From a checkpoint of a small transformer trained on Wikipedia: tied embeddings.
Each number is 128 + 24 x the weight over the matrix's rms, rounded and kept within 0 to 255. Layers, rows and columns count from 0. Numbers have three digits each.

# layer 4 MLP up, 640x160, rms 0.125, rows 410-639, columns 40-79
086122125129108128121147145090111121129115071126150166151142131159079146136121119141119154129106137108162128133142108096
132115092140152155108138096116102132136144116125111142120144105105120120095166147126135137104166141123109136147149151136
111147102103145125156132146140113126136151120139127128096114114158153109124094106107139094118122146162165135129136130111
139102134167142144164069155124090151127186126093162153107167122142110180092115096123143102113102149140113111132145103111
157100125132136134098152126114115143148165121181149159094135124148107099129143149122120145135118105110151158123119100117
170117170100139149153195111134166108116162157116158141167129143125159169174153135149101102149093165123130143147174157127
123117108171094131141128124139110160117102128120165106118149098146116125106127157156119138116143115129071087133109135111
120121115181122159135142112149108136104135093112164117135142150153088100082099108174118132107140135102142175103137148134
137120121098135125111173136112176123160128114139150153165130128135098148139145118117151162124102123099113130095165100109
140132150124122106095130113154152124132177077138141136165115148117115116104130117145166125137146150117150112134124153167
110102087150152175158165125112142155124129082146109167134125140120101132154163098158121130112104125147114135085090108137
155118073124108142114145123118143178120069129113115156083122115122092191111104164125131096158148114091131121132111137110
134131161119139140136131155150161126119161093138118127110158115107083115133110118137133111099160098124128132148111111127
120175163112085140126133146093189124149103136081167134142107130143163136126141152174141148173087136120143154123187121111
135117128128122143142151128131129123123166137163137141163113150121123117179125124126128114150084120148112139141139128073
107151157093129182188152083124147122151115122172115148122094115106139121120171116155139103147138148138077139150115132101
098092131171122145162113078121113127124159113133144115138115101112124187146115171116116164136140121075129152120114093109
164120109160097124110138121148074107134162132102085132111130138146116128141170125149120134138120157107125139113097170093
127130127115114161142081131152135144094159158092117146132115130138154201115147155148101110135123130096110133126132114136
134132147174130153153121146093137148127152122096155076118122109127114143128142112118122165101155106110139107117119156120
164140152091127107184095138110100139124155104120120139108121135145183164148127165121128115109085112153139116118138133135
182114146133130145156129152125111150167088095125115115110137150133127127128135150165134156116117154114132134130112143156
109109137156122149129113129159100102144123135131123153094152092128176141130131128123166114167164114127086124140138140104
158122080132095125157146091131106121132133122181136145161137121128135144091143187193143127154134185095129129067143112077
124102131128146117139124158159144148135177127140115163108151055168197106131132074121124134070106118086124148100087074115
124112086073153125131118123114144195139074107156094124129148158153132133150141123138051154071093198060123129137140119142
134124138153096171119124143135154134120133134141118139165113108130178196079151093149102159115121130097080170124091090104
135151122109087154112102154086137111121127121123165151143137148167131132073152144112155180122087131102125163160100154104
114139074158123156123116116158096182133117129158113121139132101096128097142170188135086124145118106102139176141132142144
103135131100094197164093133131147132119165135142133134112107143149092116065155178150096144139131146107110144115168138167
132155118141151131085120104083152152126132164117165190134116123106160148137102117135138131144095126085138125109110158067
137165136155160120111082142106109141138104128138076154122151111141114168122109109136132116133114132123117128134113158151
096126092148116143096150130110122141115094095130152129107105090116119114095138150152128104162137094098155130108142139106
114124126114127150152134149124131106108155100117171155144144144119134125124124126153132154109100141130159112133162133169
116132107123130129119126155110108096105116161136120127128141104121126144116111082143094154141109136156143095136133115101
176165101101159107115181145142116147121151152142175151111127134135124132102144110101138155081127107115174107102082144153
172085108137197115119186113156141071128090136141110100144120146153133125146129150149141148117142132130134121168122118143
087111127167167146125169085099153131152109081161143172116117119148080147167102138142148145115133107092105095122119137148
086121113139146193121145138134117126130093099118098124094181132130138146128096102107172134148127126141139091114142156152
105113142122138094114141132161086154128103070082135145097170083120100149144118113100102136122146143130085141107127133098
107113140101126100107165119125161134170141130093143171097152134114137125142109117099137183146104118149134121129162102133
087109089178130129125130121133124138181074088163133112108176114131150127162113156130126141128163127080103115074152105139
146120120130133151128171152138133114117126140126135121089139171111072142117134098174142149159111132112101128103093156093
124104129133123167155095114165116143124110167126151103141105131107119128139144155134128166115115131132063113124091146113
112123140152094113107083108104134147109131114137135112103134145149114120089119141106129063161160167130132165134102138155
096114094120119143094134102103122162116143080126162092122120117115157103095183119121106121108146151150114139138105104164
138123149095095141132146125106166145136157109100170140147157130147085082149105148103150145117114140099148146164115119113
152156158145147130114125085153133111149105184144115129147122146105141163146170123129118127160178136115159136143104110155
136123124127132145108105109116113156134147138100130126084141113109123141180136128131129135128091140135162136181119113100
132115150127129092140141127113145099131134137165129131147126110135118118132139106160157124110153093110117095102112134134
152088121130101147116134162136109137146146114176159108158146128112164125109117136127153109096165120120155126121123129085
148173130133131130114116146138153107186111104099115090104119151127128119117077133124126129095096116162174152126108147120
115093118126100124124130149125143121112185118129121126131137152121146125111087145136102129134118115121156116118096134130
107144124138099147127139127127114109138125119124098108127150137138128150067102144138149117130148126121144139135117130127
140110122110109124158152140163130134143152143144125134122117144144141136129133125133134159124139130138159135130139134119
124086142102100134141128132164142126173159103172138140154131132144125149116135143102095128122146125109150114125130109126
159103145103170101086124161086120156111142110105104155094158134082161129090087115111136106077171125134103177130148125059
127132156124115118124122129101147137105120112140145096127102164130126114113134161098043086140075092119113149102171128119
111119105190146170128143130104118134149094142112152123099094159101091159116111168137153127150139128086084146110108133116
118114141101090098097112121122108102120113128149123121138148102135155117120135095121118157124134133085114126111143138112
101107122149101132164098153110123143144110147123107118149118124110139133118111140162155128154138168136125105127141116117
134098118179114162142091123145105161171119139118165146127082155128148172080129139090166117083147170181114123099111120140
122107119089141094151152133152124185084146113149089116116165159117144109095105165148098131145101109156125154135138131120
123122125125144114172146128137119113163151121156140137102124119139178191119164162108152163175164163083089143173126152126
142104102115114110117101173126131138133110151106153150118105150098092089158110143144170123113116134128100134119119125094
114145110115135143107169159125138096115127157141151142141093160125133128127125111141152111121138121087146076105128144134
108150115137111133146138108122151162169095111120145074102105117138137192158116087077184126105099121174142150121132126099
104103129195157121131081123096116171117129114155140127120098115141101168124143127126123111121130126156068147118117107108
128123166144160116138155140107143156146135147080167147081107117137127114108129106125135099124097117145156158147102148144
168108083190108141123188139181142081146117118122111123123136171167107140095150130155119149126119139098106116137121127133
136135093129118119100121101172161129133115101146066108106127081085163143084133081110122139083080138152065115096169130104
109095152108155169128130137128089152111105150132138142087153122120084130138082120161125134096116157153137184162130123116
075101141159132186138078103104144134161106146136153117125126114123118165096112127123148128114098088154120092138155161131
149111122105094117102194086108103139142128097101134127072100105097105155115135116128091087141123109108083146125114149137
126127118154150171091140155124093162131169144110122112078092138130134132131162149138145149147074119096150158141147160123
118104110122123150133128078116152159117108140121119174107122129124124135132148123132105120136137155140123115132134092151
128119121224160137085124092119154134150122116137115159131147086116153177124136117101105112147093118106130155101144128130
130127116087154143131149145129158140128155115137139109113108160123098125099155129151138124114089125149133171111101121104
149149155134130158116096152120143114119092118093108125092147103123143150132095078087151103121124134133098164092113135095
140128097138150136126136148064145161115112132167141140104143139112091108120155116112130148151118125141109145155131100109
127091103146094169090118123133153138164100128104107134112152127129127100110104153107151151130124122112179102118101114130
183094082129142139133139159125155165077106116111137156112116183093122140130107137077146126127113144120112129101154111115
102124065118116162121151145118124127178115098108116109147153120102073122106116149122186173152129095092127132111098094136
145132125136156126123132116077127135108133127108130136106072114143161125170128164149161130122123116141099127138099168121
148132146086107101132129093109148154151114128096110129138086139098135153103090091142152136130151125117099189121124136153
130113146121088176059150091144143097165104130118149152102143131102121120135125109122124139094135133112133123139154120122
141129132118119141166131150144066109181134176131162139132156162138083146096127137123144114134129141094103131141122134163
148142129145121122162114138144112117107113129118131100126130158118134107077158149169145112124156145092146117122122131119
149102133128125116127138147083187163111116166078147099116139096083097145140103141185131139114135171110083182122102184080
085122111108139154146124131143136118111137122149127167101123124107147133096118108139125137141130114131115110111128126127
152132095124108162153098163109130119170168142103182150072172079120170093134103146125136124139083151160149101095154114092
149127129083151100134140142171092155113108124162117176154152141133116110151147138161151135157142154080062128126105124115
131142144107122110132142109105119157162105152127163093119123136116125116122170144167116151117120157119161125159118134106
103091122141164149188148170118137137143133137139106149133131133111109130135178109152107178092125128140112118094126100105
159088144122080143146116119145141125120163127105089176151176117137088142133129143155141175115124120122152155166130148144
122116102124128141146151087143156155096104102156146144159114091091127146062123129142126108107149151133136128132141129098
128163096072157127146156111094118132148135121166108101124144128117104119175159085148106142109123150151111139106184130125
171111154106116096155116149157106135149160114129132118138136108136137144137134111103109080138119174124132136179124105115
138159105163121107101150112098155140131179098103134109081093144087149117134124117097117175089143108145154149098113136152
153114147120144139139141158133114100148160128149107126153126110092143127138109123109148146126130129133124150132136111106
128111188093120139142130135128113113130134159131165128089125141166117160115130151151114152118123117118154119148101161135
143120145113133114190169167130126174135170081159126123143120086163130092135148123118131145087097158107127164123127099086
098111154138107167138098129141114139163089111154134140124079113137141163091150110085143123093138115110095167120106119141
136126108122127111167114103100148178121101133123117123165125149093137163129116092138128198087091081106111166134147173107
120148121138138143122150120129135157158106129141111147112133141141157131089121130141088182109122155167124135096143158160
172129094122131122138134134097150144093127111120142132076158143107178145105109150089086118136134117121108122124162125111
160116184155132172066154121148117099180112148150097120093084116151137132136134136118103137152128178123151105081138130167
133110108153080132152126135116095129195097101186127109135138151147107178140127135086117123142117133137115126136117127134
143112112093144186133121097094118153097114139114153138135120122122098143115107174144098095120117149107102126124111151181
178166184130121136116106130126130115127133093075078090139103113099138117106138168144085098085163134104145108162164157109
110165125155131111129142086094181137117156117137080149126119102146106171118080134124142143094128114126148125154115127140
140105119134120116138113115123137138128153094145128136141108090133122131102167121140093128136123137144102126118129147128
105122119155115130149118144143135148176146123146094108135128108117144142102073142183152106139096080133139091093165144116
131105142116175157175086166159142098120123128089105128126114133174127136142172094123122169130115133150104139122140152138
129131123174141148134157100123114104085142139110126155116112105150125111133158098147103126139128146127115147144137148120
132140130106151103166122112134116139135177131126127100096161132164117091095154135071102104153177117059112106129129098096
158108144133134147128081153090094182133177134158145102129142119161170129080134133111133115123130176105166093147118161111
155118158080149111139077138126131104138095098136147115124139121121155146128169188145142119102107136124175123146094144135
159118128104129116142098138160139116149140093121140123110119100135137128097164119119076078123137163149096109137139156104
088122104138104157092134102117098118138157136128117099112106102139132131127093118110150149147109134110128140111151153102
105064138108131131138134107113119209152127127103148119139136104147117140101153149165108137148116119143159136107107144127
133104147075130098121126107102089147128104110108090151130124116152154161123154093126131109104119098102127138103166183125
157128190126133110119108126121093141140074117096113116118145165148131141129148136160137129110107150130111127134088148126
125108111140108156125118125127118119139112132135110156114143092135109154153137143112134174127098165130173161171141101084
125133122145164124171113134099120127125128134103147117142130131156099114147109136148160133160124124134117129117108120113
074074138107160110110170136062082136142136117117147130092111144102095080107116070119141125132121133118060125141125142106
109118120115087125119099092139107131195123129119088122138116102138163140112120139126138073095102119156124176148180138133
147118173120090146133133118113102116143117115140119162104127156119120127134108134078106100146138122140092129123095123124
133130100183138143133110136073122134119144102131136165136143122126112108121149154119115167127110125163111125137148119120
134111144119147118156139149166160111186124120104115135129091123104151134131133151121135150147123105126124155179102162110
133136105117150098174118150146096131116123132130116168123125142134127135119122092136120127129135140126116148138178112126
135130110204130137160159094124164101141140151156131104147158131077073140128138104149151162143118115144126104087133146107
129082134131119166164117175145143130123128096122106108120121115088155187133138167135172116100087116100145151122064144114
130094107141131138123124149117141126139159158203121115141127143090125165095125111103143180133109122152193121114179126116
153133166159135105121143085135105167118139103115116151079146099146147108117117149113145087129123085164146131113169088111
117102134086143148153129120117117107152134129132091108108118137126128118151119103158091160118146156137119150130096083145
120164116097144144136156134147132129137125113149138164120116110104119130140164109097125132134130129138135128104135155100
117152127162165162099133164131142120136082116138165148088112119101149141168105113163104133102106134102149123080134120130
110160104107123125134101137110092066109098162134102093107147165146143121131086139081148108138149171117149139119134145129
166093149127086135154161104125115076139102117095176172120158134148119134136117152099155138137135116107133138120126122144
141165157098156093137132134128109132142124142139145126106169107140153115098131100154135109130107151141169139116121148131
093115149129175139093156119105138134154149103151126185114093154120156141173134110129137192115103123134129138186119173123
127143106116139144136156152100137144137120110158117151162145125105135118157134143109112142142109107097141144115102099123
143132087156096151176097094172137126145107117134094122119149094133138133085140132139150066127159182154141139203124104057
152131097102114116126146129095047113121157175097092147095126152130100154108119119143093139163164110130107142119106141097
108087074111146111133153128107118136140145089158125117127123155105160123101102150138149122117142152086067110154136172099
087138111115135174098148143138141149138107159133148120112090147113142128094094141112130107118158177092122167149131132168
114114113094135107138107145139143163149136096121142157122127083090140150126106117085097110163110156130133108138149126087
126138125111110169143107125090153173135105102154120081145123177165122157146129132101137137076131080112165130129082143092
141100148103131130105127110071105170158154141138131130134103137107169156140160128093086116181063137140134113141176151147
164123158080143066137112152080117134134128121141150115115112144117133122151107112120124166170113120143117134110133138126
153131179109167134169130124131120128144100135125141102085104153161111094168126116128165133129092141089101161132124132095
141142138094136119130129121087158137122136117132141090139147161138147167091152138131111123162126157097114151119123123119
151133122118134154139131143106119073122138130148146123135124114132122129095139112113136144126121122112113152114095099109
129106141114105115153135063156112142108127131144143153116147146145137115129188088149099140134116154169108148132100085106
147167129124137129138113131124094144097128096152158126142146123136098098111124110110131126129091113131102116122134132139
131135096148108073156163163109153133152186100108151138144113101138104113159109127185085167140101089124135137115147138131
131133158131137098116085103117125132155080124145105114086116132080114160153141116162128093114126129115115131114102154146
134122144131121133109101140125127142154139098142140132112115127138112127137151082129101119140143129166120136115097115099
148104125142151145108145138112123114118139151064165172090148112149135105117129118128119148146148151124119120164117157127
152147136083107116147132123131134105142117125137106158167154121175097149109149117171159169120102136128157115101133167168
116117151177140117126155127058148161148137112141103114132161174148141103122128117190113107080122134163090137087153094164
113136153137095144123128127107121144119143147105117129131123142138090100155141121166127145128154132149151144137152121090
141134159174155118153108114140148131113157107129116118137146076161106127099113095121146143077140096115128116120138127112
171138166100142126162184107140172192121106135113118116117135141127131122138149121134111129143159129174083164145115057130
115199114117114158127116145123095130149135159197143105139169148123154102095097105157120126122185119071157139099119067118
167133138124136125128118152145124115130131120123129119154136135091178138140124132139133124102121145136155125087122156116
101139159163122124140102112114131123176188136128091100189122091177113159152135138119121131135142124158130148110137160138
142157120136119116160173173128151129151092107151096105147098110093069114126106103173121133099157106124146134158129125133
134105117110132140150168126093145131112132125119126154118122107123124107111135133131147139077090128116128140117132123126
116139154112126159174103139128130132104118132172121124147178146110141106113130145142126153137109132126190108136077131149
135118104189111119127097135106114154145147090112099139118147189104126149163150156134110146118165102118114128099116107181
120120094130123134125138118137155179138159106119174133103095144112110141118152128108124105115143139132128139151157095121
153137106142139112147148138137142144136120147126132124142106112128104089123145129130140113137100080138119118172119076157
118166155115085059191105117104124116167133139174132148129135132129130165098096152206062111143163097126087111110140114086
132160134082154137111138109066146140119144102139096114097181129117167171106101132128116152134127131122149192187147131082
138110099146125131132122096155109140119192124118125156153136134156134121116116105140114112171127151098127128125120121124
086123112097111184123119115130113149156145136150124152105117107149123162082153118106112107070170132123163167134086139153
171115132127100103157161148103133171146108141129117137177097126142161141115143072109164104144099134121169132101099141144
143098176153150159099112093125138139150086132127145131108171165117131158128106099106120127100164245164113159120069112146
105159049159139141119132125116125180117133136148136119100119141064128123086104096098162170130094156167115101111166110100
164149074155133081114099108107137182152178105103109215148178122138103185117119152115126126137150089123096109136134096186
147129079143135082142113160129129127138124125138154132107132128142134136125100117143202070136165127103127118106131152154
096124125127139091121132095114112140122090153138142193098162147126096130171200123132129100107121162095098137143189117117
137103119116091141168175101138099122135131113146109146125134129153113167124158129134124188127156157120142154111171144120
133125117156086158134098114114171100152096147132141135148145145161161123126115132170146144176108141057107153157124129105
128138159133127127127122137126130079153126104173194143118109111122101110133144130150142143137136109135120115117143137136
087105159136171176145131146152156144103152108109136099121108111153110102118097110141128075138086121145146184126144141107
155136108129120120148120133125129120112125080115133158132157146109113128126156100113115105153146120098138119122112128122
098155136153131151149129142105163108103107160117118115168146098131154153140186122139145143141068139172142149105136150117
131142149165143169132172108108109177121164091081112069142174094126118120149160178106167121101121130117164131085152141130
136159168113116126096106128124135166145135154124092130150161107131098148127151088117097198086116183150111109064165131160
123153121136127151126140135153148116128135136142145130132121123133092140134123127123118130132106137108119172117116128114
137138121126136123127156150132096150118146118111131135141125174119177081143119115157149115082123113145157114159144191078
117152215146101144128130166116093130124075096117119114112158125150125100183127093136150152147107145151077120087120135089
209085104138083133094131088171111120154092093122120119156127186187098124088117113090155138144112081113084165146138152124
132089105122089126148154117137144070135165102147176086124149138145123153131098085125109121136137165105139116138093157152
169106137130164200134108088096142112122150099094162146136128136136120086114117137167119128155137140144118140106111124134
169172148109089174130158134103114157160171146098127140153118101103163162117103140086156121156105127134123134153124157140
134156153133117135116126073150118118143112152142152155144124142112121153142155100151175116159125126121140098135122138099
106125102156149132137148084109147149118113103136067130097132132111089117145157130102153138095124101092118159150122103116
152130094130128150149136083144138142151113129146093118113100113119124103123097085130114151140136119155138104123122139069
144170133142132086180093113130103180090108128105085121123159176088134134167126108107125134141128129122093090136132142137
142084103100161166133159141086105129096097100138093108090120135126095137071181121123139143088122135128101149157141143117
120097164127105162105139158096112130179129118140083146139130166133114143101113113129115103121128156093158152170107133115
085125131138140156146154163144123151165136143147171142125109115133098106155151130150129110103108184119088113165138084133
162119121091125150137124135091112125084107140120105174131143140134132140120100129116112153112086107145146154116127121176
133164146162101103115124156146109156124146147147113137132085123112131150153108130128151103151126097124078131151144128156
133115119074147128174151132128139095122127088131123091165136087109133150149104155143117135134178106062115091105143152145
124114132152167153120107122139113155139070153089110132157155098149063154138192187161108146131152143136141107126153141119
128158130175148134105170123118194112165150121118135097141112073147159121155135139134144190111153122116121140160101146137
158119112129108108144115133103138157132115149141154164066136129155120103151144088128098154122149135103098123180127138141
117102152169129158120120144113081142126097124129117170123180155139103134111097158093106128113131154172124080127115127168
116145151122164113132103150118100127152171097138169132102167110146118133103105138116113110097127160096117139115142073089
132143098121139145143124163150151141162138124092130146107132102114115138129177102174121136116162133129142087096074137088
141138134133099141172136159132098109107118145127096148121126141119177106111140157132137090112130122156167145164108124122
153133108125114173119093141150138134126124139161150121119134113137130128102123135121151136139131139131122159103119120094
097098153112090170145124164155134132139142130130133131106141118105146106127157147145123167122113135168111171099105122131
162103138134087109149109112133136145192137140145092091119134151067127119106111065116100125124124068143095158178127138125
130185128125134148116168150125132153136120131107137114124175110138125131141118129139148097122109125121121126109081112089
120140093105102151213111086091127090114127161148159108142136125154110103112144129089101127078108126124107162156130132135
111127091122124116145176111090095114141148141157118124122104152117145149132103103128161163124156137121099129140149136113
085115117144136156120118138151175165130122092087125082162114105109066143113110088150096127126156133148088134125134181154
131096117124136121130128110115133108137102093132134154126147103145152118121087140137107151135135115148168106070180115121
145117101131092122137117130114135122140152115146103128125145131142122156100109116186111075120129136115161150082114114065
135137104146069150184118162110125121130158107120117149147141138135139124094119120118103152148135118151132111108157117047
130079133105094144139132123127123141138134112097110159127138110126103137121106141114157147100177140098204144104121149094
144130135139108169135160112136129101106148109156166141095148135150122156106136125117062188137122173107110112146094143115
113114171144174204143121096135097111149144178131147147086171137093116171125082090144140140079101145107141134119155118091
116094105101111149127140085142159081136140122100099126098154131116107120155126166144135157129127102118151150139133134098